Weights of a small transformer language model.
Size: 14 layers, width 64, 3 heads of 32.
Architecture: normalized queries and keys, normalized values.
Training: 156M tokens, 9064 steps.
Each number is 200 + 30 x the weight over its row's rms, rounded and kept within 0 to 999. Layers, rows and columns count from 0. The size before them is the row's rms in percent of the matrix's.

# down: layer 6 MLP down (transposed), 256x64, rms 0.216, rows 59-111, columns 0-63
# up: layer 6 MLP up, 256x64, rms 0.219, rows 60-111, columns 0-63
down59,104,170,203,179,253,183,163,190,227,252,227,216,222,210,264,160,168,201,182,223,276,239,149,190,186,187,183,232,208,186,243,228,194,256,198,195,182,165,180,235,215,167,164,166,202,234,223,163,234,237,246,184,177,199,227,206,184,227,194,185,214,182,146,202,179
up60,106,242,174,167,220,273,183,158,174,173,161,215,191,253,195,227,177,203,156,214,161,220,214,224,200,157,220,198,197,217,240,177,208,169,231,240,195,182,203,193,209,224,162,215,241,201,201,253,188,167,213,212,181,222,198,192,181,160,242,191,162,165,226,294,188
down60,114,255,207,186,288,207,194,210,211,236,179,180,238,221,210,232,181,223,190,183,195,183,196,182,207,251,196,205,179,223,159,216,203,154,201,212,185,188,239,157,234,188,238,184,224,161,202,193,229,221,271,211,192,170,207,155,223,177,233,150,205,169,127,245,198
up61,094,194,212,254,217,225,162,161,153,184,222,222,212,220,156,197,195,179,211,165,199,206,183,215,231,205,228,189,226,210,201,227,201,228,161,197,268,226,146,179,157,221,178,197,164,213,205,220,218,191,246,242,191,176,142,238,151,211,212,262,179,152,148,232,181
down61,098,208,184,159,224,164,161,195,161,235,167,203,230,151,192,197,179,194,164,186,172,181,202,185,220,242,149,208,216,229,190,210,140,190,183,171,188,226,131,227,210,204,164,182,201,200,159,170,177,192,220,201,143,216,242,189,252,181,197,255,163,128,173,217,205
up62,102,214,206,157,212,259,237,162,175,199,221,201,255,238,218,153,190,194,183,243,213,227,186,254,174,194,241,179,187,189,165,225,225,226,180,209,258,147,239,189,232,185,171,186,221,216,219,192,164,208,186,191,181,209,204,222,181,190,194,243,224,127,232,217,267
down62,107,212,189,205,197,196,186,148,202,256,169,168,165,233,154,226,193,182,178,189,307,219,190,240,195,189,230,161,187,113,204,175,219,228,188,187,153,197,159,217,185,237,185,198,195,197,187,189,217,154,157,198,235,253,206,212,196,212,208,205,173,226,221,189,212
up63,089,183,156,160,222,166,209,195,206,208,188,231,242,189,219,148,195,167,167,192,139,207,209,225,142,184,122,198,166,180,205,250,178,202,202,203,247,175,240,237,184,229,166,188,186,227,211,153,214,227,259,243,199,212,176,197,178,220,157,227,189,155,177,207,214
down63,093,190,132,172,240,193,197,169,224,232,229,228,213,213,122,147,217,214,174,234,179,236,143,152,218,226,184,200,183,198,214,230,161,246,182,217,265,234,195,174,185,210,188,223,204,144,191,195,156,209,148,221,243,168,197,192,191,211,205,203,196,185,165,196,182
up64,103,172,196,193,171,212,242,204,204,222,221,206,226,171,140,213,135,155,169,188,169,235,205,207,267,161,188,218,211,192,208,230,220,186,188,185,233,183,162,182,200,210,235,181,211,209,185,179,146,195,215,217,141,144,219,241,246,176,238,194,157,182,256,215,156
down64,109,182,219,228,208,206,123,165,188,162,181,171,143,238,157,228,173,196,232,168,178,195,230,211,178,241,209,200,175,214,146,190,230,185,262,183,198,191,152,199,220,180,166,229,226,228,188,162,248,200,231,193,204,219,164,223,163,195,225,251,172,188,198,186,260
up65,090,172,150,168,245,209,236,250,215,194,168,199,227,239,208,256,158,167,172,213,191,194,218,219,185,193,241,238,195,183,194,166,233,226,187,253,166,213,188,149,257,252,210,209,138,162,206,188,153,205,172,217,189,227,210,212,228,220,189,251,189,159,174,212,199
down65,095,189,200,156,231,179,207,257,259,157,230,205,144,210,198,256,223,184,154,224,247,156,171,191,185,206,167,172,205,182,143,204,205,194,200,198,191,231,194,129,191,219,206,218,171,176,247,193,193,223,177,155,207,259,156,175,238,209,187,237,183,215,219,185,209
up66,106,204,205,260,227,226,210,167,226,160,205,249,192,186,197,158,208,146,182,227,235,193,195,211,178,185,150,178,145,208,240,215,161,170,256,160,219,215,144,213,183,180,186,197,201,234,153,182,211,227,165,174,204,198,179,186,199,166,171,187,189,211,278,208,147
down66,102,221,267,179,200,211,215,234,156,193,242,194,164,187,194,206,258,207,236,246,253,235,196,169,186,176,188,184,186,160,199,200,144,214,178,228,247,193,224,177,189,191,209,166,181,193,249,161,219,195,142,211,215,184,155,235,145,217,213,217,193,245,217,177,148
up67,102,208,213,190,275,216,183,198,228,157,215,229,222,233,231,176,217,179,137,243,238,207,203,223,190,198,240,168,228,214,241,176,195,195,168,222,245,212,196,248,225,233,216,235,182,191,177,207,257,232,215,239,185,125,187,219,205,234,229,219,242,206,159,166,181
down67,103,162,162,205,236,212,175,176,154,224,194,189,180,215,169,181,135,201,189,158,248,213,228,154,222,230,174,245,164,192,242,200,161,267,201,190,229,223,217,166,164,192,186,195,203,224,238,171,147,140,188,158,162,183,223,176,199,186,197,217,186,226,215,189,250
up68,094,191,207,241,222,206,220,181,197,224,192,217,137,148,226,190,201,156,191,206,271,245,164,204,258,208,201,161,194,220,191,184,194,179,213,238,229,183,119,188,230,173,207,167,215,191,179,171,280,188,188,214,202,215,198,234,186,170,201,176,228,138,173,212,193
down68,087,227,172,163,207,206,176,188,173,212,225,210,207,210,121,268,220,231,197,205,194,216,107,134,172,211,230,179,184,262,186,193,203,185,205,189,208,209,193,152,216,218,213,222,201,194,233,201,176,224,230,229,232,198,202,229,259,169,157,224,241,233,182,182,201
up69,096,170,188,255,175,243,196,228,164,254,195,216,196,179,177,249,227,172,195,198,211,206,183,201,172,217,202,171,171,144,241,198,178,228,220,195,231,205,178,179,218,236,152,192,213,223,203,243,241,238,151,172,214,167,182,261,201,194,145,216,246,192,264,206,239
down69,104,163,217,193,193,179,224,123,137,245,194,175,165,154,219,196,184,178,235,218,208,192,203,217,190,217,140,200,183,219,190,217,224,209,230,214,207,178,156,223,178,169,208,243,201,171,221,182,146,211,153,130,138,191,193,142,228,198,207,192,174,234,208,180,221
up70,094,150,196,208,172,244,230,199,197,172,247,226,235,150,205,191,164,204,184,243,218,184,221,232,240,195,274,210,241,211,205,189,190,215,172,219,192,176,200,244,194,247,219,215,233,231,167,198,187,241,196,174,204,157,251,187,272,222,192,227,174,185,139,219,178
down70,096,220,189,174,159,174,229,221,152,129,236,218,234,224,223,170,169,162,166,187,172,132,230,173,226,215,166,224,161,156,238,231,243,194,210,246,203,188,162,234,190,212,166,204,159,157,194,222,213,234,158,157,189,208,166,199,230,185,199,218,206,197,193,165,195
up71,097,216,193,210,177,243,236,246,167,240,196,187,167,218,231,139,196,163,154,150,241,267,193,206,186,193,157,166,225,219,177,186,186,163,206,207,176,212,165,167,234,243,231,201,159,222,171,191,235,203,235,226,220,167,229,204,200,177,170,207,196,145,249,175,190
down71,099,192,173,137,212,173,188,159,260,238,182,160,209,191,172,190,216,219,173,184,214,220,160,214,206,191,219,204,220,191,206,234,271,242,213,182,213,181,158,214,234,225,252,139,216,161,208,196,137,155,230,204,156,206,222,163,187,190,225,214,188,171,240,221,232
up72,093,203,191,233,194,201,185,211,180,164,198,205,203,166,205,134,201,189,208,218,191,225,211,238,224,174,154,188,213,177,261,208,225,165,168,170,194,281,213,182,218,237,203,234,218,203,155,210,169,160,194,261,235,241,160,232,140,164,207,219,247,191,164,236,201
down72,103,200,181,155,207,200,205,221,202,237,241,237,247,173,172,203,180,177,188,229,202,209,213,159,247,234,204,229,225,236,236,200,193,216,148,223,193,205,210,193,259,236,204,219,146,129,172,156,169,235,234,206,201,153,172,159,181,152,203,247,213,185,171,229,223
up73,102,182,209,189,196,205,248,252,146,163,238,227,213,164,184,187,160,169,169,213,178,241,207,220,201,171,219,215,208,216,191,191,132,244,208,285,159,202,208,183,170,213,222,211,182,227,242,216,180,192,164,222,185,126,199,218,183,161,196,167,211,144,193,190,212
down73,104,218,227,187,203,171,209,231,227,205,224,125,192,254,222,193,255,192,223,186,185,190,136,213,161,210,137,185,240,189,215,196,213,220,235,201,210,165,222,213,213,179,161,223,186,162,257,167,195,137,168,168,239,226,215,156,232,197,243,175,226,224,211,210,194
up74,094,172,181,209,165,193,148,246,188,147,172,175,213,165,176,190,212,196,179,213,145,231,215,233,164,177,221,180,202,243,193,195,142,144,178,260,189,138,192,244,182,180,204,242,214,271,168,179,192,183,213,170,186,202,203,198,207,173,164,247,192,203,200,173,227
down74,088,195,193,171,175,173,194,188,177,184,238,180,207,223,245,177,137,192,201,247,227,180,177,155,195,244,207,209,243,181,198,236,159,179,188,150,222,168,172,177,187,243,182,191,151,214,230,196,231,217,165,188,165,277,133,203,238,216,165,196,181,202,166,225,229
up75,099,226,188,226,234,233,208,251,218,210,213,235,227,228,231,263,192,168,203,192,200,210,188,235,177,145,173,182,171,208,264,255,191,165,194,179,238,259,205,186,133,229,166,248,218,199,186,188,246,196,182,216,223,145,174,200,194,187,157,225,211,205,186,199,238
down75,103,200,165,186,211,237,165,253,145,187,167,147,182,220,194,255,189,156,217,247,257,168,236,205,189,216,239,206,187,187,237,233,232,215,240,159,184,197,205,188,218,217,231,177,246,175,189,224,231,204,203,130,231,197,205,229,205,160,186,220,254,175,209,193,171
up76,093,147,217,247,173,200,232,179,206,152,232,205,173,189,174,195,169,159,185,211,215,220,182,194,210,173,218,209,250,235,183,197,208,214,201,282,186,201,159,193,215,245,192,217,172,186,214,202,229,180,229,262,217,160,227,252,228,178,193,197,197,134,162,163,259
down76,092,202,212,154,157,195,120,192,177,178,208,158,209,222,155,201,192,170,185,202,202,246,144,236,183,198,165,137,204,172,215,183,169,224,242,148,189,216,190,203,153,199,222,184,175,211,185,180,214,184,244,228,210,207,221,190,224,174,235,241,180,232,281,192,198
up77,098,207,216,184,164,216,203,252,174,212,199,192,218,195,219,167,155,224,172,188,183,192,232,239,212,155,268,186,223,209,190,207,225,164,235,236,188,170,167,215,219,209,155,169,218,192,219,213,178,252,195,200,180,229,230,225,155,193,288,162,195,155,200,249,257
down77,104,181,258,136,265,197,189,170,195,178,183,209,178,185,169,176,144,217,275,199,182,192,185,179,240,197,242,223,174,214,246,198,257,159,193,194,219,201,191,193,211,182,176,216,230,218,236,242,238,130,200,218,221,208,192,164,218,184,216,169,186,175,208,187,243
up78,094,143,187,165,189,205,216,191,185,207,198,161,198,204,220,199,208,178,178,154,252,218,198,248,234,210,163,196,229,186,222,210,194,169,180,164,196,172,165,205,181,193,163,141,183,206,144,171,240,197,173,216,168,156,207,195,214,189,174,108,259,175,222,202,256
down78,099,192,207,171,191,247,210,204,196,215,258,141,221,185,213,221,205,180,210,211,201,221,209,215,276,186,184,180,223,171,157,187,208,239,162,235,150,210,147,228,236,206,170,217,189,258,215,182,198,194,237,249,270,196,196,194,235,197,262,205,207,210,158,163,187
up79,105,161,168,227,222,202,187,234,190,165,237,239,159,194,203,172,220,179,231,157,204,204,231,222,202,181,145,192,176,209,190,225,174,225,185,219,218,198,233,187,210,197,166,191,218,239,165,164,192,176,160,262,293,193,166,295,203,183,205,216,193,194,181,181,182
down79,104,182,160,192,262,255,215,194,212,193,256,144,195,194,157,157,181,211,224,209,214,203,252,145,239,191,197,135,169,254,209,224,176,219,243,194,227,161,202,180,238,209,214,222,187,168,199,216,251,183,193,226,205,179,207,201,214,241,197,174,203,196,176,218,136
up80,092,191,206,222,199,222,190,151,214,247,183,225,202,191,235,152,174,175,193,193,199,184,196,193,195,179,202,186,239,238,205,241,176,212,151,228,179,218,160,197,196,232,206,141,152,221,216,209,221,266,207,143,237,182,235,239,205,240,220,258,225,158,262,236,224
down80,095,177,185,174,203,220,235,200,190,185,203,181,207,206,230,171,157,226,162,199,181,198,203,158,184,195,239,158,182,179,197,149,171,220,184,187,145,245,160,196,184,226,180,230,214,205,176,263,234,170,157,223,125,209,194,149,239,264,161,220,198,207,181,157,231
up81,101,177,184,199,154,188,200,239,165,130,244,208,168,220,193,201,195,171,227,239,193,172,291,230,184,197,222,182,184,223,210,230,173,231,191,193,219,215,188,229,208,172,234,237,138,246,202,188,202,154,183,192,230,245,217,213,252,202,185,229,176,209,225,237,247
down81,092,183,158,235,202,214,176,188,161,193,248,184,203,243,173,212,195,210,227,212,236,164,200,205,243,205,182,187,150,203,141,198,149,229,223,190,227,256,212,186,204,207,154,244,202,212,181,203,211,236,140,229,209,164,180,209,235,173,185,212,182,300,200,236,198
up82,103,200,161,193,197,207,130,190,176,188,172,176,203,198,216,146,212,177,236,210,154,188,225,199,205,194,235,204,205,228,209,205,212,245,219,192,183,228,185,252,252,245,143,200,217,178,189,182,224,213,149,156,169,188,222,254,138,177,258,207,212,212,264,228,196
down82,099,176,175,238,196,222,196,201,205,183,207,161,185,231,198,207,189,202,162,219,177,191,214,214,259,190,200,169,167,179,130,203,232,202,278,161,199,156,219,213,250,169,230,213,194,240,187,223,158,232,224,171,136,206,199,257,193,235,183,238,199,252,188,167,228
up83,102,165,173,223,221,245,199,206,195,264,211,226,215,191,133,195,157,175,115,215,239,185,217,207,204,189,220,252,193,232,213,180,239,189,235,211,214,171,159,169,150,213,227,182,173,156,215,203,244,180,187,226,171,171,182,234,192,180,216,174,161,210,209,246,166
down83,088,226,183,192,207,228,190,202,163,167,199,194,236,236,178,263,210,201,207,242,187,224,236,200,180,163,256,186,159,223,193,208,192,218,190,225,272,206,207,181,243,189,152,251,175,208,154,234,203,225,207,127,209,194,217,188,222,193,245,237,220,271,219,170,198
up84,094,189,201,201,161,206,153,223,172,181,182,177,215,158,230,216,183,193,209,213,199,244,181,202,193,150,237,132,205,254,202,147,182,198,252,236,160,188,182,200,206,219,160,188,175,137,240,206,190,235,235,212,191,133,231,202,190,226,195,268,225,179,215,237,193
down84,094,221,122,181,230,193,240,202,214,123,196,179,194,233,125,234,199,145,182,219,203,210,180,182,183,212,243,200,188,148,166,190,225,157,164,163,171,207,196,221,219,220,223,196,187,185,186,203,199,154,180,136,155,200,149,180,240,211,203,196,180,194,213,190,197
up85,105,185,114,274,196,220,186,203,181,185,216,150,212,212,185,157,199,211,142,178,194,233,217,216,187,173,195,157,169,203,273,156,211,207,190,194,182,177,172,174,187,177,228,226,196,179,179,150,189,206,117,188,213,157,186,226,209,157,190,214,206,202,194,204,165
down85,083,217,125,189,236,194,199,137,219,221,186,229,150,187,253,186,208,216,210,192,182,162,201,142,167,180,188,175,157,141,214,205,235,205,213,194,212,259,197,196,216,179,203,149,187,187,216,158,235,167,186,188,197,205,178,237,180,198,190,223,217,285,238,200,200
up86,096,148,188,193,235,168,187,153,214,196,199,201,217,200,196,221,198,150,231,173,195,193,211,251,262,197,217,146,223,165,210,204,219,219,193,158,249,130,151,177,172,202,153,188,148,200,225,175,215,227,166,199,129,180,156,185,170,198,182,222,206,164,192,225,214
down86,104,188,180,214,228,250,202,188,209,226,207,222,162,211,186,201,255,215,200,228,200,173,209,206,201,229,140,174,271,169,217,239,217,250,225,294,147,230,222,179,193,195,196,184,217,174,183,189,182,197,213,200,184,191,173,240,251,218,207,224,200,153,182,138,171
up87,116,219,160,235,231,211,212,252,184,217,174,212,157,229,212,241,212,193,148,231,257,172,218,244,188,208,226,179,212,247,229,162,210,228,179,226,261,188,266,188,224,199,217,195,202,222,214,216,173,192,165,210,217,235,167,241,262,245,179,208,203,178,191,242,232
down87,121,180,178,192,191,203,178,203,255,242,191,212,211,187,200,206,198,234,207,209,245,199,212,245,214,245,211,222,256,247,188,222,222,208,242,155,236,164,166,177,190,199,174,233,256,192,130,201,241,227,154,268,164,198,187,207,156,241,220,203,180,205,239,233,209
up88,092,181,206,176,210,190,221,230,239,174,249,200,194,244,193,183,197,139,208,267,208,212,222,214,175,191,204,205,188,240,222,201,189,229,233,207,138,152,190,171,188,204,206,225,239,189,195,201,227,235,145,162,147,235,239,249,170,163,234,212,142,195,226,232,162
down88,099,162,179,212,253,200,175,259,182,215,221,139,211,216,224,177,100,186,200,238,231,205,193,213,204,251,176,207,144,236,172,202,177,191,234,223,206,185,229,150,228,191,201,237,224,162,221,220,180,179,149,210,191,192,197,237,179,163,213,178,243,220,215,180,202
up89,099,146,207,209,203,216,186,181,200,213,198,159,168,208,201,184,190,184,190,154,245,176,218,244,179,179,125,179,157,199,246,131,161,194,186,188,150,208,197,225,208,199,237,174,131,177,200,214,171,238,245,210,214,203,207,233,199,191,221,143,171,213,190,160,250
down89,094,162,203,216,199,229,209,196,188,203,196,149,234,206,211,246,254,195,235,217,222,127,217,226,167,212,192,174,179,226,191,218,233,191,151,237,172,224,230,213,216,189,216,214,186,189,204,227,231,168,244,200,179,204,151,221,137,201,114,193,208,256,144,189,205
up90,096,183,126,214,196,182,220,182,224,171,190,192,163,193,193,171,179,185,216,187,228,131,184,216,228,210,180,167,225,216,188,220,214,211,205,183,185,269,183,228,199,181,138,253,190,195,226,226,165,225,227,215,186,201,264,220,164,223,172,243,188,126,217,161,235
down90,106,216,234,162,195,234,165,233,218,169,217,213,147,169,229,179,147,205,200,221,240,167,146,201,211,203,201,124,213,200,213,222,194,200,226,154,202,257,194,233,218,194,165,254,211,168,217,218,243,199,209,168,176,218,141,190,204,184,214,245,166,240,217,166,235
up91,100,157,211,154,195,170,268,148,225,209,215,206,202,231,178,214,182,192,197,245,188,238,222,224,200,160,237,198,204,218,205,186,159,174,201,207,200,207,221,217,264,246,139,200,159,217,208,187,204,210,173,172,184,161,183,193,226,207,151,234,201,133,253,256,186
down91,105,211,177,196,225,178,197,217,245,176,234,207,208,218,245,195,182,226,211,219,224,199,197,210,219,200,257,159,237,206,192,181,158,221,251,152,176,216,238,208,176,258,177,171,170,214,193,241,189,211,112,188,232,231,209,162,215,197,174,254,257,249,194,167,190
up92,091,211,138,194,204,229,196,200,230,193,220,135,223,215,246,177,233,209,184,223,181,245,196,226,227,160,214,205,193,235,193,199,220,171,226,132,203,185,175,155,193,205,142,190,209,232,210,134,190,164,255,228,166,174,263,225,195,236,184,184,214,158,206,183,223
down92,090,198,161,203,250,218,211,196,160,242,220,165,177,175,184,122,190,224,180,197,219,195,171,181,247,245,179,225,235,164,200,190,211,253,229,209,188,189,186,197,193,215,157,214,191,176,245,201,204,206,224,206,288,197,172,220,205,234,218,175,242,181,166,126,181
up93,093,197,225,183,182,195,237,202,196,230,232,182,227,210,227,200,144,144,187,201,296,206,206,268,207,218,234,171,187,219,202,135,184,165,195,214,162,201,204,193,222,218,172,166,151,186,192,231,198,154,199,228,212,246,202,195,130,228,212,200,227,168,188,222,224
down93,101,214,187,194,212,166,184,222,164,157,176,228,189,170,225,228,217,205,205,183,227,150,170,169,184,189,210,160,181,156,209,226,193,166,179,211,240,199,193,219,170,215,202,184,217,152,142,226,188,235,237,159,213,249,245,260,251,230,126,232,189,197,236,196,164
up94,092,181,209,242,161,218,201,230,209,208,214,201,154,212,201,197,212,151,208,165,211,202,230,221,215,203,218,186,183,204,204,154,190,165,170,246,184,112,237,202,273,184,273,199,188,213,162,211,224,185,199,186,212,226,247,214,239,205,228,163,228,143,155,171,195
down94,092,214,176,186,220,150,223,252,194,239,174,187,184,166,179,221,191,199,181,224,196,159,209,182,194,253,213,189,186,233,247,262,192,230,158,241,195,210,207,205,252,206,197,178,218,190,203,218,135,283,190,230,207,227,232,208,149,218,144,248,191,199,220,225,186
up95,107,147,166,222,189,217,167,224,160,165,263,147,186,191,185,215,155,180,218,185,221,242,262,217,182,184,162,196,218,217,198,276,167,199,177,184,241,203,191,185,165,211,251,238,232,222,164,215,194,170,167,212,243,203,245,214,246,205,174,211,225,213,206,225,194
down95,095,177,182,173,238,231,200,241,185,221,187,183,217,162,182,207,197,226,177,258,240,181,190,115,192,209,159,204,184,209,158,219,177,229,182,272,177,182,256,195,192,222,182,212,187,183,177,179,199,210,221,171,207,191,209,151,222,229,252,179,186,263,152,169,236
up96,110,144,184,205,166,201,182,180,185,271,202,198,183,174,233,253,188,169,209,204,216,245,220,216,175,180,193,171,211,191,247,210,229,182,183,184,214,174,181,182,286,221,210,247,195,240,186,169,169,232,190,162,249,174,205,181,195,193,255,207,249,157,194,211,148
down96,106,164,192,144,214,197,217,203,205,151,162,201,218,211,150,240,209,224,246,155,248,259,182,184,157,210,256,200,132,160,220,280,228,193,224,205,174,207,199,241,170,221,192,160,201,190,214,216,213,199,196,200,161,204,183,219,191,204,240,240,206,196,159,198,201
up97,100,94,163,213,210,250,191,149,171,178,189,185,246,221,190,197,218,164,164,175,213,228,201,218,257,185,222,168,208,197,199,196,175,190,237,178,240,164,135,189,200,207,216,215,123,153,192,250,187,204,210,208,228,212,196,211,218,202,218,193,201,167,221,178,194
down97,116,221,213,223,217,206,215,246,214,191,157,168,179,219,172,144,247,145,172,257,283,245,185,167,199,232,219,175,220,205,229,174,183,231,218,227,175,224,227,156,241,148,228,206,176,214,228,198,183,162,185,207,220,156,192,251,208,177,177,204,215,201,163,202,203
up98,095,181,191,193,231,215,216,215,220,168,213,241,227,144,145,264,161,163,243,272,171,194,191,225,261,205,206,186,172,180,208,220,209,175,192,193,237,164,185,162,226,195,210,229,229,206,196,187,234,250,159,218,187,199,182,216,186,156,191,233,271,200,219,172,221
down98,097,216,196,199,238,245,229,223,206,146,169,163,164,245,243,198,195,196,168,194,188,221,217,217,199,180,184,232,182,258,199,181,251,228,205,203,188,220,255,186,218,138,212,148,219,269,174,156,180,236,153,194,207,199,241,213,233,228,193,232,167,164,214,184,194
up99,098,213,207,216,202,230,166,216,205,218,209,181,214,190,190,217,240,188,194,171,223,177,161,248,188,109,188,175,167,199,268,236,216,184,179,207,215,174,212,214,216,252,161,241,265,217,218,155,194,286,162,190,215,199,182,235,187,192,227,206,192,227,211,161,220
down99,104,193,190,169,165,204,192,160,163,175,207,238,202,239,175,220,155,175,217,237,242,202,212,213,216,185,227,220,266,179,206,240,170,189,192,208,245,239,276,238,209,162,191,191,240,162,238,203,206,207,172,202,206,220,172,217,210,219,223,219,285,254,198,225,178
up100,093,205,149,258,187,227,201,164,195,152,168,262,168,155,184,191,218,206,215,232,244,161,230,215,214,188,251,238,192,198,197,174,173,186,196,230,152,183,178,238,210,214,169,224,189,241,202,215,120,208,271,149,219,175,213,203,188,229,204,211,181,198,197,220,207
down100,094,194,200,191,259,158,159,166,193,220,245,155,211,187,199,176,147,192,247,228,214,153,200,224,167,176,276,179,152,223,191,201,186,202,204,204,157,193,176,166,150,168,159,246,172,175,194,162,189,245,167,173,185,204,204,157,188,185,220,207,185,179,189,159,170
up101,105,185,214,170,198,227,188,237,227,196,182,200,171,168,184,241,176,192,158,190,220,191,229,186,198,219,191,158,200,199,224,208,201,174,181,196,193,222,155,290,191,235,215,247,199,164,203,198,241,221,189,208,122,206,127,227,211,169,188,225,236,126,234,209,237
down101,103,209,119,235,235,198,172,208,207,210,208,195,199,259,221,164,186,200,235,213,225,230,157,227,258,169,199,274,188,236,184,231,207,259,204,248,226,211,243,159,209,195,205,193,192,221,205,196,172,201,184,179,238,177,238,189,146,183,183,199,180,214,148,236,192
up102,107,166,185,218,198,211,176,198,170,178,209,159,201,218,188,184,166,181,143,241,258,199,227,215,217,234,193,199,208,205,207,204,144,189,201,233,172,198,154,246,220,268,220,245,235,224,116,192,210,270,228,204,226,201,247,207,198,205,200,222,185,220,209,235,157
down102,082,252,173,224,209,180,185,236,178,235,211,169,230,200,209,207,198,235,191,209,269,249,206,174,244,284,175,203,207,222,201,191,220,207,198,178,153,206,220,167,163,167,204,219,193,169,239,239,204,174,201,167,189,160,193,197,223,214,178,163,224,294,190,180,174
up103,095,165,191,284,182,275,210,205,207,169,204,180,203,161,213,166,188,189,196,233,219,195,214,185,139,190,208,210,216,206,216,159,178,221,224,190,165,225,197,234,256,267,161,220,164,194,170,163,194,171,179,175,180,246,206,225,251,224,238,226,195,191,196,234,168
down103,099,219,174,129,212,202,203,180,126,226,228,185,189,227,169,175,209,224,212,228,192,187,197,152,204,208,196,219,206,257,216,232,233,143,266,165,173,198,199,184,182,157,279,236,194,198,193,174,182,187,241,224,190,175,176,172,220,171,241,196,149,192,189,211,191
up104,100,165,179,210,197,194,253,208,169,282,233,215,256,186,214,156,190,202,201,189,238,179,251,204,228,177,218,195,217,183,215,245,204,184,191,173,196,165,174,163,212,191,137,192,165,157,210,205,202,243,221,187,181,231,236,214,221,245,260,244,206,166,199,199,146
down104,096,222,173,157,226,207,143,223,231,267,261,126,210,193,229,244,206,185,202,174,208,170,209,106,224,206,224,215,219,228,179,183,240,178,200,204,214,195,201,173,146,181,183,200,194,178,262,224,174,218,194,199,175,213,192,166,216,215,199,193,204,158,185,175,173
up105,103,176,172,221,175,242,249,158,234,186,224,183,147,206,222,163,185,200,223,234,163,185,224,244,208,150,200,209,264,226,235,244,239,198,197,225,237,205,164,190,233,173,236,192,200,201,227,231,244,243,176,178,206,232,237,193,219,161,252,178,184,157,198,191,166
down105,104,232,178,206,241,213,179,135,216,191,240,175,211,217,160,207,242,226,143,222,189,152,203,173,178,169,248,218,195,234,211,219,194,204,177,166,222,160,142,188,202,191,206,204,228,235,223,239,189,196,189,210,178,213,215,115,197,247,161,209,149,239,238,181,196
up106,093,259,189,204,205,237,206,185,151,168,181,192,238,225,182,171,168,192,193,204,202,198,252,233,212,192,169,161,172,185,171,181,194,178,239,142,148,174,192,231,239,241,198,222,204,156,209,217,176,214,228,200,161,230,212,229,149,188,157,241,170,146,169,248,238
down106,098,240,125,150,233,156,201,210,166,188,150,211,198,188,173,222,217,179,162,219,200,165,253,212,234,169,196,163,179,153,130,194,249,267,201,185,197,221,190,191,237,213,201,213,234,200,202,218,197,219,250,206,191,204,186,231,218,181,171,176,168,185,193,146,220
up107,077,218,149,199,171,189,216,217,203,227,168,206,197,184,214,200,182,167,211,226,193,151,262,195,196,188,216,239,186,221,196,185,257,174,156,150,240,254,216,216,186,218,196,233,232,191,187,147,242,179,258,161,202,265,200,202,225,248,233,215,147,173,186,206,167
down107,075,221,185,137,214,205,209,202,190,219,243,176,145,230,226,225,216,174,232,229,250,154,207,139,271,180,259,177,200,146,191,236,200,206,219,161,222,225,212,187,197,175,183,190,172,211,188,184,226,176,178,188,258,178,216,180,195,242,231,165,182,237,188,159,199
up108,100,114,164,189,198,214,213,145,216,250,206,223,198,204,173,168,225,175,202,172,192,148,200,252,155,170,216,212,213,190,231,257,230,229,242,192,152,195,171,162,195,248,214,211,147,182,206,207,235,194,193,208,197,170,262,208,192,174,206,223,217,199,251,220,192
down108,105,208,205,169,253,166,165,199,169,180,220,242,212,217,210,159,195,226,183,199,237,108,184,204,248,183,223,184,224,178,216,226,168,174,212,228,153,210,173,207,178,250,182,165,187,186,221,192,177,198,193,166,161,173,168,199,151,167,229,246,217,173,198,125,200
up109,106,235,116,189,186,183,213,152,218,204,221,212,244,187,225,187,183,194,185,222,212,202,239,238,185,153,239,178,171,224,191,153,198,137,161,155,229,248,210,188,172,178,172,229,202,199,190,233,159,221,152,198,148,202,201,230,209,156,209,191,190,174,142,215,223
down109,104,203,174,227,244,185,154,202,208,159,241,200,162,221,183,218,171,196,166,187,237,226,202,158,212,252,212,204,168,141,111,187,267,204,168,223,258,232,197,179,231,144,195,219,182,161,215,233,181,227,195,200,214,215,206,181,210,213,229,217,201,189,151,185,193
up110,098,203,135,191,230,179,241,184,201,177,228,166,247,230,177,194,185,179,227,225,165,231,275,205,193,173,198,148,208,222,177,254,225,197,151,202,196,208,177,220,239,199,207,193,213,223,165,227,157,216,217,212,235,198,213,215,200,196,222,195,298,181,242,210,241
down110,099,202,165,182,240,208,140,190,240,155,196,229,217,252,178,202,188,223,242,168,192,201,228,134,161,207,187,223,177,193,216,217,190,258,163,184,199,178,241,202,262,191,255,225,176,166,218,243,185,180,205,174,251,195,209,198,196,192,271,197,201,219,195,244,222
up111,090,184,194,200,255,217,221,200,219,197,213,237,183,164,208,178,128,176,233,161,210,165,178,176,167,133,189,194,196,271,205,214,199,218,240,180,179,211,192,211,185,209,209,207,188,225,217,246,248,153,181,265,224,190,223,208,228,201,195,228,147,155,223,261,202
down111,087,151,189,169,239,182,202,246,184,242,266,230,204,200,199,187,230,193,214,202,233,152,164,166,224,236,246,208,209,162,264,182,149,171,251,212,247,219,140,194,197,198,170,181,206,191,184,220,180,146,183,237,184,153,159,212,207,180,214,209,187,179,196,181,180